python train.py --rope_fraction=0.5 --qk_norm=false --bias="none" --parallel_block=false --init_std_o=0.00602 --beta1=0.95 --final_lr_fraction=0.0
Each number is 128 + 32 x the weight over the matrix's rms, rounded and kept within 0 to 255. Layers, rows and columns count from 0. Numbers have three digits each.

# layer 4 MLP down (transposed), 1216x448, rms 0.0462, rows 1016-1087, columns 320-383
093110170149138154103139098152090103137104085169167090175079111089114081084102154109091096170160139157114184119102067087145158136167079104113120140089156071133150129140106091103158135160193087
169110108139087152181152110089068130117131096118149119155106104146068136097138164143113096086096194108148113073145148138137103131114127114143170120095102141113095146135164058135112135104115107
157151107178150119125140078168141075151177127164156113140122128142159061108068106144114165167095148136110124146111096081101119107184134131070143141155190093155141090122110173159115164156146148
167102094045123111034075099167093123099125189167115142104089144139125201164114141169106128117132165126132189010172175143043112121060099107137161148185132140137183085094197104163163127041086106
148128100130135165080161134066158123102132114113143116129143113162065135115128119163188105159056140142148159092099079071086140149114051159100048107105115090101109162116089129126130135116099125
120158202114129095115164121099136123100064143177112105099127130153122158198131092178123150090170145093139102145164140065107094092176107086134112057127138083119084135141088137119140076141168153
177142078149107090126137125169134142146117095060139125140146088159137125075102171182156122083090073095121104159201149116118137094148100179182130147157124124095136122132160073159118096078086106
145120118114172054137148093113112137095128169180076085190100140058135095104142104185097114103090057084183138163079099090134104090180098179138155124167142107140179178156145129171117112156123102
058117098163147160145124086127122149111091167163145128130118168193145195097177117117083159076109138123136158181106149156138099194160154185135158095129121089098098116157158174089155106108117174
138163112163146185099114138077148052159132185119115082138155110123132202171147163121096084102117088162132170132185126114080181106076125137108165113188168071099131194144195071112102113152172117
150126120129115171147175125123123225109156139138080103136165066110094193086120131117140104179132113123136110122145154147036136101156131140107107112118112177142123137128122168157118150157176141
165179133143183139107110144194184172083070104125113169084120174145109039186145112146138141096214109152080126104141122115130128127135160131067139126154098126063122109090152097071127153112044165
068164145132105084153089141089180166089137083221116117159078108160158092130127143115190081111111140181178130094162059144141145173184096136100127090119117136114161122110039160148073131185148115
129176108162104196113111090139141174133094120119085121164134113155140243066133101116160112130138117132092058148168156133093147141134114128118159161098085104145104120168113101121103210121123149
108070143093110119122148125126088177112129124079140129171155124067095105166153133090070091152126142090120148142105150116134148126154186176204120091108076105127143172134115121117172202161077136
110061165144122161145113159102145148151078197107157149151142096149100162082149153129109134104131122119129168089134120104093066159157106062173139118210125125149080135074125101136138113105149151
083207146086120116094066119157157144147147108138145117103096087101096121152143142099100096104139151102134145099173110113123099168169135110180170082122150126148129039116163083077102105124073106
168141128158131140183093088124135133144158167155113144134138158106110162089110156126174188091123109151190107085132133121158080143117095076086165135137131117118105146106100111128114129160118160
146142136159118172154140123198097155119182067152124061164156130146127058172153109123115134085135137115135106087140062123132064141107138113078129137165128037142126135137129164166127105087138145
196149098119136092104113120070117122127131154132115113112158114126141050114096138144153148101146076163126080135094142137159151118122098106137106154162106126114112128092137099114109102205117109
149129142090122179126093138120167115127107142113111181057117101048123017146108099143164118138151118114045142105119209074128172113154122118141239177131105116134138127067164102126156090167100088
150103114130155176157177134161161105133101191084122093096128167174139222113128154108140123166141108151172093119124155099110177137130136122158128131108125136154190094116127140125136135173085109
120133096148160119130140138121072153148091120143102180108124118173210121106128186104164165168160079154077129146154121111100136110074142089097167163063120093084173088139130130115087098143120137
127060151105097133153119143187155096159089192137169161109112096141171061176155151133160115115150080125106136166129142088124144152180147133097122080114143113108134106125020186095097071124116165
110111122088158123133121109111171126135103155127116096125107121169122043130139167120230122135096087067121149104116115103106134139163136127129090120122125184129143114126109122106184176113085103
120195171126140093142144118094173143076092110119065129092155106087143153144095130120080165084127124105097174148162111156149071102120084123112142143137148114156107161140099206117127058141144090
089082107106154109132097132148127104138092168098047150106158094107138138159076071096161088142083079084157084108114154162138140154154138109151146086109157091100146145164145175093097127151148138
091117187151131119129141124158160153083210114085144185144090151133095160111086119137155100107163082087096132139130104152118152159152129223090136125135111156172152095085165142150079113104060159
139127119140102087195130110122145105184135185164115165105213129180166127132131116122140079154125096130166063150119183165127096152105152129103135116214120185127088143098120178094123151154098064
110131159137119142151176116117092110127150131155128157147143120204101139108156073121128153174089151075118137071122094192144133151090114164143096136143163138070107150161149130139100089199161173
198116151107120115113093099186138093071147163179139095110108052164082191134091094162123124137081019116143093152067098147156121139108104160225119117112144120147185112135094083137131130174095120
112104163138127063122104135093065076172100128143134188153155095124076089108140136188120131133108174113108116114154160086146099117113093101156161114153102145125170099081087167073143095116169136
113135154089142153127111179174112137142138114113150110124108154166077083078134140119080162142089096131133102144143069149143129118085113149116146167138064182118107085094099097086126119144127133
093091141139139099117129136105145133144101149164126085181188162145117144148193114105097147132074093142122112123121177122105098152072141146056086186103141082089129208170185141146155067082110141
133109173132186132174144146087074153147161089130152126109126142134114168115148138100103113096153177183140170089138106131171142114133119088111091198099141103133151067178140117092140190158178133
119115138138093149080154147110105134125136150111085135125126086062131133092158077138098119146134162138118088128104148112152134160135114135095128124100124150120108064122143135093143160126212168
092153102172127132094177169090153152166152148114114128123115122096106161088092106184097124154062073135171118191122150093129097133055095091205141110157138095140140132098149141136167137064162156
147125150114096111150141102155078134158135065123070078198085096123081134132128172125078106102107150094163120129150116127103168127150054157188095121195105103138182192113153076124190100126124159
129150156125158110147070113161122103117164123101122101141078082106107121149138142133137106082179123143142156186140150126166138107120090082164153124121140154090109081167109117153171154183140117
148087116129152206107101098104098120123108125102124112118175152101129082138066104167080174157106164113085089106085100148160151141195107099158124168126170124088139156108099102125140148152138179
131213155098107129144073145103158141200116142170146146124115099160150047143109066136143153153143145152157179074103211132109140044162157185046178166125111128104108147115150133169201210135122106
077158154131064143122150101116143138098118086116114187163105084122124157122143108116168145130179105131157083171154147178162118131104131145122084155093097130132154123158141076147103072088116089
085113101139100171062105117118144121143111108108188072126161136129062229117132091152123120114083068136142151134104194092183135137097129130097141105123137160119148175074156128065102153142096144
120095139122088122074144116072147112129124155076115145159111171097139135123138088142133193130208163082133133118051125147103107127167173179142105105120110150168154148103103169123184131103122136
143162084138123148129100177142179195135113128133181157103148186197121172165116119122158131103157152136098130091131138161113148145156180136078120108179158116142148153153130095128168109087080076
126091134101070126122148108138160126153126134110156120093140133117118174131084060147134120158135098111127167137169098152154140095159120115123139082066156131086203158098102117123105105187149131
147132065112128131124102064064097129160131122131164166131167115140112130136140127137116156087123146095122118102140156151158107101170194103099171079122133091184122202109139107163181142138132089
101127098151161143162132119144133144113146162109146099149136101147098137192107141136104090152157160130149088121129121133141112132081124173113129147170118118108049113060129108163139138101084095
063143153143129181052112168105147148088137146127167126106192116090053047149115139147154098118168063100167147081150147168115152051075118173109146099106111179165137160112140080126222097102137126
102152108187138168106086125111091166159130079134073187122107061153139169121149134096148135155147135144100181168134144198122152148098136127077103128137115078143087069120183103143100075178122115
095118168043125129152132090139137144129202148128137072113090125135113085124132108049181106094172095134133086162105139123115182058158105133116153143130158104148129130129084152112139184136082121
152080149082072117112130142171128120093113158163136114116154138207143126115070140129128137137151151109101088077125188117142111137132120146044089148135125150130131132145115117136100112154086122
104125171139133121167081077096121127104098172109124096128127140147103162109156077192107114121144143114089124213146118119143115082145089127162136114140145094144167129100154117115090137169087098
080190094087123175150123138134110168141079133159179149110107097153106125132241076114117100156143159135127167135149140093163104167132120143105096147137178181212121114208113100198130140100139125
121136121115120127109127100164183113084126216149067082139095095080152197099169199110106103132127111156122119128144128113101139100157060191118141110161155118084141136145092159142108123182149149
095114144129116117140115158121097099090137094145184115178091146108123137104123050113136130103163100135133094124138114093112127088137132133131125134096141157225106174101137114139125155117137126
169180096161176133111129149121139076143102074156118191128122146095132057148146149105092125094115116173079068165095126174102112125112106142151108158139100146124082103111123153064092143136138098
087124144136077108114170092124085029102127091108110133101135149085126190181115078161131138139143158101095152113144146127111164115141175097138115156163154127128118115164131106092182155149188120
146082091073156126140085113171146150155134123155150118151129184157135148142098128159138140166117091163152109124148119121145117147126109100141122118114154148169116128126107157140050156184175148
130075148093200110087115130110217142029091153147172099062122096178100117163093180108113120161086131172235092171127131173103122096141125072156134104158133121146154116083126176190098141145176169
148138104101150102145119143151152165099188144092152146177098161132099164107127118145149181140106103140145132103189128109076070152134156135056178071152151080148136100088134097201126077131112139
119141121148078112156167109138133110184110105153110157120139108176145147156171120173159180142095088133145143073130145120119119114132079133163110094124088166106150106153125106090112106093174126
119118153165097119138106153156213120118119097119135152126098122130130050095125066186084080119131143138110084122129133102158108128181160143104060149094125113144154068128049100112065100173186142
116102116194125202183158087148037184160089180136156179155184098118121088099119091138129108121100155134154082100087121117118118086118147127131129116128120078165144145181116156172096102162160134
095063146152131146135123134147138095137118112144121064114092130168102029109181106134190106096148134128103117109181116065150100144100096115117134128113123103184125126130135114100112170104136095
143133105130096121145189065177164115131151110133121131135087112110124135113062077126137121161083133114128108142117218062139183174113105109104111181142140171115095138112106117147163123121124146
111142142159150157193081120162064199163150138110102154104162102092128031166144150102128088149166120121147112081137110170116135156116062129141124170108137127111039107137129093148088173103159172
135142133096125112167172132046127127083106165106142101142143141101091172149147108088158096151183173103165127202155116199169099092170133156065132143164098101141130124084122127104136126115111066
111087142142142150141122147114146175122105124101126133100054204143226097138051127197158097134083130122149018099115134139172095174178100144148106113191115084133111180189104070141139129171147138
164140168160107144158167105101113129144112166142108071173157102148168102107080100158129113141133117098152185108153117115115151094122097134075057158145141119113110101076132110115114114142108144
121130142168145119138146118108103092132139164082101159138109150179178151147085076113077130163082149102128115117087139089099075091177111161047142090141124142146104136180143150156144181084125105
086140140061161101124128153167055096129134110151124147074090145109153190147141200127150104121137126095144139113134160139178128162091114157083150146117126164133150138130122077108167121147146102
# layer 4 MLP gate, 1216x448, rms 0.129, rows 1017-1087, columns 320-383
135125159151098093066103085108095126149130142134145094146149111183076156151112144096073165159107096126121093134158097166161130125145120065115094126150141140148133170105096108144115172125096122
121083105095130165159084094081082138148127118136198119021171085140102145105204131148109102126164141139168134143148110142116159168149124143149117078068037169102127120185160030079103166107108059
130120083117161145158111081081093252044109122144109122152209078150129134063146133143146141114180087159164228141084120087147094130111090155156127056168137125075140118115167083118115076135080119
142105122126153097144166132137100098225143091144065113142104178118147167136163140123111173108157110125087077108118134192120121096181184124142143101120124160111145087149129158143124149124130120
160110107082170134127149153159143170083161168143160083103210139129121109148107099120077147157095124130155127158165155151143068098095167114127154121148115194108128155123164161087129119126095109
121144117138132132107147176110098090127107124119045154122078170164096145142086118117147144120105070170085131100103149127096106161132136099055137136060081127196105090101091125025167149156146058
085141079069123094093140166106117137126126202150063121148082136089139114118114128126096128121092116154141187128158097126111137077124114120195169139149114168146153107106125145105126125129110041
100126152154129126105201126123130103125149079166216162105102131157122125133158119147168150142106130141148056100171135109140129230174087116164107116173158154154100085123112126090122087097108089
152142113134155119145135101099066139103142112061125119210149063071110124096109151139130133155111104145132158143108139109108056189134105158140119112152121091079160146072128117128101110165119136
119170193105094135151080138101146124194124072162157096154099095128119160140169143084135142059120164096108108134192156109111064103132106075136087146091168102103115174108112116151103132149120112
140135123099105113084195123121104143129145175120110199130101152121156131155065214057123095095117121173140095144096077116224158110126099035120095074115112082089137093172072152164127112120124121
122145152141167113140142124148064132102090102120155218132161141165163099066168112122110189175188144147082111142146140140167152061112139121120114142168118107164167096158173101135157141180160068
158155161141176109076171092130089074137125108042091121161106090119097108123145112159121161136125108066139149078141085129123128155134166128170124129169066150142169154113110102167090081172151118
160163088182176179083057190155160078165172082134112147085104095125144121141152096147145076083133100150130110112076107184129145168146158139083096130127185093098133110173154112171114142035195107
113065116168063164121158099105124144162104106185124109145150154160113157108146133092136136130151101096176200183097104110117167137148107098191100058123061127117127147122145094147134092077110179
114143125132108128069145142084116084089133106139111131120123092145117109102162090126146163084126132155089093166129187127159137082088171116135091159134158097149155133128118039140077078135114162
145156091077193116052160096140138105157105180064161120186177094114115192123130138171127087124144191113134076128153127140091149098099106176196121141142130128207139121134075117093134145124137115
119114085114160080126116148101178171105100155158180176130107094143138106120193179186085104165139146149150099139104121111117174103120126145202125145077121200132138126132166116115130155139111042
121098142137113168142088150136136168155121116154213143073112118163159136121129083121138116145118097153086125090147146108139114103171121109096163151132153083138165121205149151163068098130069169
170072110138140182136158109172122132107100102177149123032111094109091115104119156083123100092135130204129139116141105131187181109104068170185188155063132115113093055143173090155110145137103130
129126181123122097132136128124074143125122165119137149108172089145095113140189094144122170131102183097097107125095061181081117127170097104144131172141131170110098139136110161099100097110170105
062167142178147144129156113109103165148127114151134162122094152194175130129135203099163130148162075185132170110173137122077085162097136132112182171119071159094192083188119115154087092161111146
110120116137103106126119172174083127123169176144112180068077144103131142097182132076165146161107134156097113126152105172116138156101099106089093180080133160064099192122190153083174103144133123
150173122148106104154138106164031150206138122186153154046141074028073107156121104113065122078127131103090136172126144141129101139103111107131161167156131081104079191107161172142088106190167142
131162163095100122149081187120103092141099082170114128071087092125162097084130143091108131097189065139121104106111166113147127159178114142140134155168105121080122194167141150119107099120178074
117148157132082104176106155125072140120127113156100110141173129149093114130146153135121159154117132138133164083135095080085158113170121140135135105187132128183157145133114141126140083112135131
120162095125090168093177112089116110081191152129068134158129144165062108182146120118140132143121164208166077098158074141190153199138138169132132129145081123112124136145139121143126163135126140
087128081146165077043146148181112173096088089179088169153137131094069100083126124163086098140086172138066119134103081179120135137135056133149115156126124055090202115196142113138138121102142148
149129128141065121164141133062102133188118091132106125146130114125043119105197138129095120159147087133082098120141175104147172145109131126110093162056106091117089111162146109133084095110165112
087116155140108131125133170103147172175151104093164140161148211127177123125150184118107090139107206145128179137193131132095117133116144108075165137132103148107122158147156138044121136084143131
201096118152172130118123122121120159138093119120108183107135107087095122077026129105118196108134164166148142123130111118101098140135055195082108118122070165112162169140191070157138134151093137
189111119101131128094092128150154144042072179113153066122137049099100109133134183109137090133169225112117182129119133039113169158160110149118055096143164037119144154117139127201125135114141124
130128156115129174101098135129131179159130097141099187077062144051104117165105109161159171179120087169104117088145113121127120109105112119141119098165163140083076063155114150140149102108105141
058149122146050145073150110134134142129106105112128130151122112071156151121069112168118154144109113124095121180132176165159090140096193125120128090153122131111139166127171116161162118104135140
163077155102148078061132129141127111121140136086186137088149101101078122138088071118086183129140143143166113103086129152140120097112168176104105138156162129130122118139100129129153129109161143
137139177079156160151154137115108132077153166115176148120092089159169188112091129115085105103118162173100130133119093153085053126160124093178161161133092209112153154156133063113117101124166138
185162159131095154103130132059063135112101087120162087183207107132077137127196163076141116103098098146155126102038080188145117149120106147144108114088145079133133112154133065153172113140118088
137133138120070175148115140145132136115089154110146121125090153214114155161110098110124145164097124142109135143216170114049119117146144151137090131144146170147115175170171101099112103088117114
126155120161108165167083103091104108165148143109121134120107117125124109141081109137144174193145134151131126156131121110075173195163159150145091112102122137147077129124158129144142122118129143
116093130148115189114109106154120116075105135154110113094198141147078137144117148173170155129113144102169101137133135072195147127153138113165157139134116133135213106125139132110092118151118078
166095134120178165116148179166097177155131089172104143096142170128092147139126142128051109165080141211112144116156119117120154146152082089155149122184112172152112124152116159119143154128151222
118113114101092082070158119137123157105108096128141149163123099109079096134118125175128129081100161142130099130165127101180111172121125097136104164142092117126151047123103104102149153106108129
154134115135122121097116073083117114121127151113124127143117116130163147089095055165179189179162141130108118130066105136131116147185171151139136128047107121178160127093093182155150081111145131
107088124179065118135186156162099103089083165145057189103152072079112122147119128078119170121082102145166140152123049071171053101150125045134098172107076130172134103100071113079118154119167155
075122178110084117106121143133156140112113171102170094124096140179117194114121065167108066127165157131145157137149114130073060132151143124152114110077139161097164180121097132152124139116156126
131107143165096128141148117112065166150169125161116100220050109094154152165115246070152179104155105078189090126148138126110130183109128058133162118162210142091094147174196124147103139106130195
162103151138103065066087155161159103131111071095120120096123185168106091096112113130132166129095117129101139131139138190074140087127130129135130110087189120178172124235133103097191151124154162
116151119153134093135160111128086086135183082171131122144092116076033189160047122115071146130086152154106122057103121082176108132097126125156130129117152139098143125138137116130135146161131189
101149104136152122200127104092099126134136054158084146141092120209092127128102119093112164136079132099148137128103100097163112131113072123102104101118139081151119125137220126120158077114123088
105112135183150155125132141087112100150101116081108118141116145131141099091125143095139130119063139181143047121127093161122183135099152143184153149136053140174091115137090081117166161123113120
162114110077136106146106081174131166058107115161072102090129176206163162098073147146113131168183150125118092104143199119113153102157147177062082173121135151152135141130105132113134130138016211
170155169125132160134158136147123137124183096154149142122181129136089151146132142089127173133108176177162074126170070150145143062109132117145154121086145091150103043099148111113120140107121120
241086078133080172027159118116126135054211173180205137168098139051165098154146173111100080086125152105074079067073062162159101125094112150186172150168101081102107132065179093116150113176137087
136120113149095173134117131140116131127151152141116162177100143145116174143117147150047145123095122079159146092113092154136137111131148166147158086147191133138146166134147118104098177102123129
113101154100151164122162039082091093143119183131175102180150069130122171130134161085144087156139156194123144130100120161121141118103105148117128098184110113120121162052111118055133141094133124
125101096111114163126108061103171160140147160157152123149128035104149100103077071130147123172164085111195169110093138106104046145168065113096076068107107109067079143064190136122093118155129164
155207114067142166098167139153114138124137082106128072131095091132159117139085188113078149118107157177153111141123097144110141149101112097126128134142104151123106109113171176107128068107100127
111131161131108136113130121087142123118111193146119136125126121106157135128147073081087232123143175052137132146097108101044115126093147154132145160098119107118099106144117161117148133094124180
118144157106202106148084148125138134117097101107188143060152127106088127123126134082138169096147086163121049138145160128162076117191062143205183095130113094153103115146205146159078129144122128
101171116191194144124125150084135122175089124150086146136148102101141134149213127115114147145141147106104144143121160144147147141121093115140133140123109150137096140134103190147131164163139126
108142133081063097111142121150126128194135120149131167112131125161137128140171126111147125139110078184215113106142125125112114126126052099158157099139103159109136118113108103091179093068130091
089133129104117121116149161163209147152175102157129121085188113137110105150123070176071168063133071137138130097111101157077152032155169087142127155085087112155134160117093135079048085168193197
152128154217132139176155121076080162167151084149114198127149075123086134074127090159112179172109140104160092126069155096132151084102179184169125108137063123139119140127136112178119171180142115
161120131091179127126157126079058098112123185158136222160142101148151137119131151154187224152099172184129144137108101176110126129109126146151157116084097131077128117121154107083153093196122097
070072163160052143096113127117115122121153121080114131131166110092083118122151129120090148080170056127110136159154078133132094120164180132179165129128092076153088129185145123089112075160104122
122141068151034043062073136162151078146118158132168112121111175164055129154092148103117079167106159089140127217159078164113128129109106090120104141113174109156145138128171146144125058138131097
119108131085121159142132157022111098108146155075168085092146146102107152111140147101135098155141115132130102156192134149151086129119184141098140116152114133094094124168191143119200058108140113
122155117121130110129083220122119168099135083141081169100058124112114085163105157128082143064117132118116122080163128179168105124074108120168087188186080114099194178087141117143134110146099141
202158122105091117132152110102099077178147168125150087198109141183128122116185122120139111144095136093146186117149100163147118090177126144124053138189110144096129112054139117143143126139102144
097122134130100154159085139016095106141122130093153169143143125108097138133136175148106205145169160078077150163124118115031138077116105102080121138150103104175074109110153103097035130119139161
136134135150128117108125138110115124112131181133094147148168196087124102087124187162092144174157100036118086123125139163079124127097054141100122149129129123125167144098063113092156135143091097
# layer 4 MLP up, 1216x448, rms 0.135, rows 1017-1087, columns 320-383
131140132118186129145198114154171176129127136105110179098166156118141112155166102174112192117058176113104131122173126092112130113084149156096119097144156142195163176165125076161122114194166180
123105131101113165111044060133153082117150111092123132097122065181115138143143133141070130094135130132184122136159112187148130104135150146173111061146116191114109129205146131119147125054139122
153142147112081081096034136175051115147119065168150144147103067122114107144156137152123153096128143162156142151170148088083114101100170151145164071166077132187137149104131100171220106077085144
136120125102135093173064091160166130097142127081179120110124139058140097124102103031082147099162143109145147159157182177148132111134117109135188191157146143184131092112146134134104123137172147
147116134098182140123115134140126190122149124061125053096148116117118142164080140110097112161108096142139120162094150135117119147157117127134160140089127155142091149151131125131121193153143086
171101075125136128139119128103159082114157109185116095154133138135112146146065154108121102047154111142162118115119118109129140094160162092091098157125147093034141099118159151228147133088140149
124158110082128086162159176118133151139089135100059150112094128123178099128112166135139158120126124123064079160093101144152175169128061143132120125100123106141161142153118156160073082152103123
087099194120159139155102129149135120089146107164152150159115157133134134135103110134143061138097143157105129133113153122111111198180133106131121161167116106115100120156129189135118063097091104
114122133162184152100141092107144094163131146140088013184112152102098134139093197101085100138074074126207168171179168166146154139090145177112124101148109100136145156151140067117138098144187101
167118094209175163148196149219169167090117162195100122112135140150155145097147101123124135161084138102150099142151134103150184105101190124103192085110074195170150123081139151129131106085143155
094092167102097136139103139160141147082073109103092162086101147124136113140107129209063161074158144079126092118150076181181156133172186097211141155099072096162102092176158181135064110159074102
116090174140139116141031037106171122119099078144133035136129100119094163127026148133162086136148096172158155160066126097112163082130093125155123149097147139191148127161086097125172158108134132
077130074172123169101080136129125110132130101093131125104148195128109124160104151138142090141170132147135109124243090176143147140149102124132093124138116074160094152113127091151186178080116097
130142100173174124093076154126123128191153098104148159110134115057142157068159080172131128127121125109124122167085143125072170173141159171095119094130074126127125103185107131147131137086100108
125093146058172153167114150113160072104095156115122068098099151109136130108105167128124167145111134141109157125151095095075064090131121134118135191179147101101103102138093137129098166146164098
126164149075124140052081131131122151134154069153128121103083094110099160157126106071090116077168175128106059186128192122128094158163149069170156136106127078115138102126103106088088097164111095
131059114114064121109142125108117137112126096110161135169086138146141097155153148123058109158129125098106138179182111131167118096171197134166054160135164169119111118160155138116157171148100088
135074115103108152164098134190120124126102165116123134109115110182165085200092196094164138137134120113133147238173100162138129143039147140148161160079159173169093156148069113106156118134091130
048124153116184131135169118166145134121084141099143115127097123109123114155161159125117131139107115139144177152181142096138137091156148120119158090076160139129151155163156131100135126068184149
114125150105112178125120146091159113075125152149166145115148136109107072138154101185175116172107112065057132094133108097089151129168174142089121156163106049142113104098199155122145116170161102
156128159127089138164197103138142085159122181083104112130133104154081144079113136146140144139098095126128099116078091153113145120144104118175104151118127133145125086135157152116123138173140101
081175100138089161111097130122100186121128108125074112072146207157106132135122119102117152102132122166182107134152129144138132126143136105108112164135149180088156071177138118165147178112125185
112106171122136181204041157175184051095088127166139180064152064125120133127180130103123133168156105166128153095124119123097070147170122121099141117105106082127113145067123156111141091105187111
185133137123124082109086102127152192168096115167154154102122132123067073091079123135171063089160124075103152121091115095102113084197084127086124149149153149091118177124102197123150115186101168
133130122137129141168160165156134147137163138137159113104067096159101130145216189115108118164098149139143161157152098166136169147133120098154159174080066133095169157102180146126128160180159166
079097108148112111124115147138133122166122140115093119107140090124091113154132106088125111155159137088142091123132123110129156078132127140121144142197141105165144148173112178109136135136163148
117117175109112130118100138126119117125175120144135169146063154138089148108031125136096071123172106039087078124159124151059140126160173101103133165099134117143150112091155118111140120125141113
108083075166091100117152132136142078181127194142075119131154114131159126115161127101086108167099151098130070125194126172156166148150114169100089072192109098068155105160099151062205156143122101
150157097172162138085070185106152155133086140104148126088092155131095144114141075130090132103099159061158130106084126128137124119194089134107157166140125179127128139089112137153201155096186113
083146142118111110131133149102149148194091090056143164142171187140179114114141194133101125141152236130151166156159122117079153149102153072068144110120102130115084164146157182052136142070183144
166107146099124115080149071148081149123103145129116204134110122109057091094089140122144148091169167176136110137187143149120073168119081179141142123122115115108140123116170157167139092189104145
133093175105183132165116121178056155108159104070142075128124110196168127109137104127143150106129171101155145102140103088140120169152196153185113161190147085085132074115128084137114111172109108
118078125153132141098161147137153132093120110130126114183139156110149127181119135081092139094082113138116087120154168114150080150160131140087122185102139120107136201161136114080132137136171097
113123196109105139143150115084123161135156062157166142168108154130124137099149112131132152164105135119096113183186120126117122125113125072106149115116122150137108168152130119155200154070124146
068147076070130156173147141105147168130090123137090032124086126149112103169155172144153111130095080087123147155143103095160148135127078128144148100107129127078098158164135135086069154112089119
154114067146163138102142105138129091118099066111119144071170148081107108130119117136108150157121098119157117090108144104142151124115147144151129100232090085129155140085100115140128072092142116
107061142110119123135096125112088118218129074135075119142063026101131083114112087122172111148142169129176130166172159116070166128135074109144106123248077152076173160100181147111184128142122184
116108147090106160102146113091141103112078124161136091111146129120123169114125075124126175127099106124143121107116144089133108135154099148142128121189075092197128147130122117161113097088106152
139080129131146154111155127180178137057105151106123134094155166127150109095116109149114141104084148123125087109060087186146142095166101075148146160132147131093185151125137134086110166149157141
105122178153116196144052092103134171054181102139132064143105169174144148123119134116131106127145167111137098102089160115073124155144124129109082155109115107090180177137102175191135172133142180
183123079157135145116160161128064176127151123156123104116136120198147121124190111094097134130116136154096108100132105167113125146128112166146089097166122211088088194108124116136101166135159157
105172153115116166067131063125143206088159094064180110118220080074048149133161142137104121123137112119160113120127184080189123153161188137103119159191076130073128130130176122072074126150117117
095125155147154157147151096115166075105108139093128126110137170052084124129155119147112141092115130129128139154103115145179198053086141133122089097177135148103141138102166137138173155132124101
119109135130109116077166138149110111094089137115118180108140106069091136139069146138127173140122118142126091111152098121156052121174135061112073160043069114138130116092144116095161105129098094
128142199056060132163113126096128126096136114091159090120149094138139142068147150107123185124098196140124113164101146128144175142099147159126118129158089125190122091126086191099098138133129093
108112165151112120128130163118120128125127132152103140178089096109144159143109183136106160122144135148117113148123122128123130189093134069134115083151126163107080122203160127120113125083159141
156104104181068094127107161175175140129079134109136118105112132114121117130175121139121086139122128134119079162096134135096138143150073111088166101054131146077131150157128114132147137139137163
124099149083180171067116155148161168028140144114106107178143164209159147084160140221159136104123068115115127132163113183135103132107138148133133134131142094166140163085142099131083089122173062
120163114124152116180090083111090135134142112137090197180080148199117161122125133097136175182116149141107173132101135157158116140098083121059074133114175066163081116184197105118194091133134121
129146147082148090190114150107112141126145169116133170151126100152154136096152114105155102126179119137069073089134139131089125079091094126161120137105145092115095144146122188108086198141141055
115117147147140137136139137088119124177135119086142153179111093094132115139132135099124154066102103117176135131140101084118128175113085133161137130146147098076141148145129127163135116161185081
107153153121194130116114125141146160137120111120168138100141113111055110155122107135128149112122190146104088139152120177131125057157122119121141155095107088094128076137102104159129145106122155
116131213173143129158102177121071065179136120160175166169085198110194108137168170192083113101164104124117204161248192077139110143117165220109139171137123093133027126163138096130132174047094133
152167098155118158115196086110130146162115157105083150164165052114092125103118118114152111094114099162137120129126103100128173101103112137146143109141176098175149154203073114141119139140135109
083083120110119102111107169122115105106105119151144109143133149187122137116109132123140118117119138121133096105162100131161197162163108127168130100122150099150127191153091069133130179083150119
115152105169125130136118110085142165153098114145152118132135066097170139137078110089138121142180100140145141107098157139080093114076088105088138113127102147122090127096132173114141170195101181
110158096118161160171115166125161191175182125127155129121134123201120072093104163107168195114111101124155141139139125142104104151146123139136103098104120156124136170070118135157115093155099103
123140160101151126125118094156129169111104049143114162156061166127144103125090109138119152116114069137148164147164127093132124167075145075109138160068184117123099126132098157118133114181163128
099133103099185151072169113179091188095106102128106107027130094154110136140135156132102172149158129173194099112139150119138115161166152197184162093108150098131128100107153149186150114126164197
118164054138164141103139174104131114086141090158057158180114104103135158140120193141124136133110110182083116128097141129160167133101144175077142150120163142135136120107066118147150136158147162
164135097183186122195127113125138104101093123145118091125131101135117094139135110144130129105117164102059142158104128142152157118135132124091105110086134142119110119146091140158092160175147129
101125130111171137137133066150071139157117121095116109142107145118126098129103173065172128167127146147131156152119124092174062169057096126166154133182100155119126128122117162144231168089105106
078122110096128155159127128116131096102080155128112130110125111115135133134127124094124105060098103154095195068149179114149084147076067082067120145122141233102067131106144165155180103093094179
099131091157103115054145050108126087115190162150082098110138108133145186151133108133127136125089096091148108119168204052090168084178161107142132146078140085137115162135134135146148146061137126
137151090139136103142108164168163095126107177140156082119107108159143122106095075131110137145122146136176146150165110138173081133124137176145110163172145160127130156117123155155169119084136125
103114159207057145165169148120203098113142147174135135132096117182091138176131121135126132097120068053122097117125135177069148157117156077073108141105137129086161102124093165128127107162108109
117160119113117071066159074146162125126170108131083091112093115111096079111211089137104142111056113138133145123139164094139132188155195190110088107155190199117161130040108081163079187153060159
130092061170128118147151098167139178084068113053089131118105092098202152076113147185131147156122160130121083083154099045158106138182089123133185083146147125134144115197078125083089185117197138
117145178179134139116128145123182096095089088152103146153153139111125116154069130082108144168118098148136084143132111064062141110132138158117178135133158126110097120146123074085133113117133117
105164126124148138141153133128153148069183083054126118149125148114159152169131163183139149153106172133088137130122132066136173184158113134091169089119169098209123164095179152121112138147118074
113148086147137145107152095115123121121171151101121120070137088153078157081122131142102101142089108117090107136122098150160142134048091182101147099178077088105099076098109124134154122198137093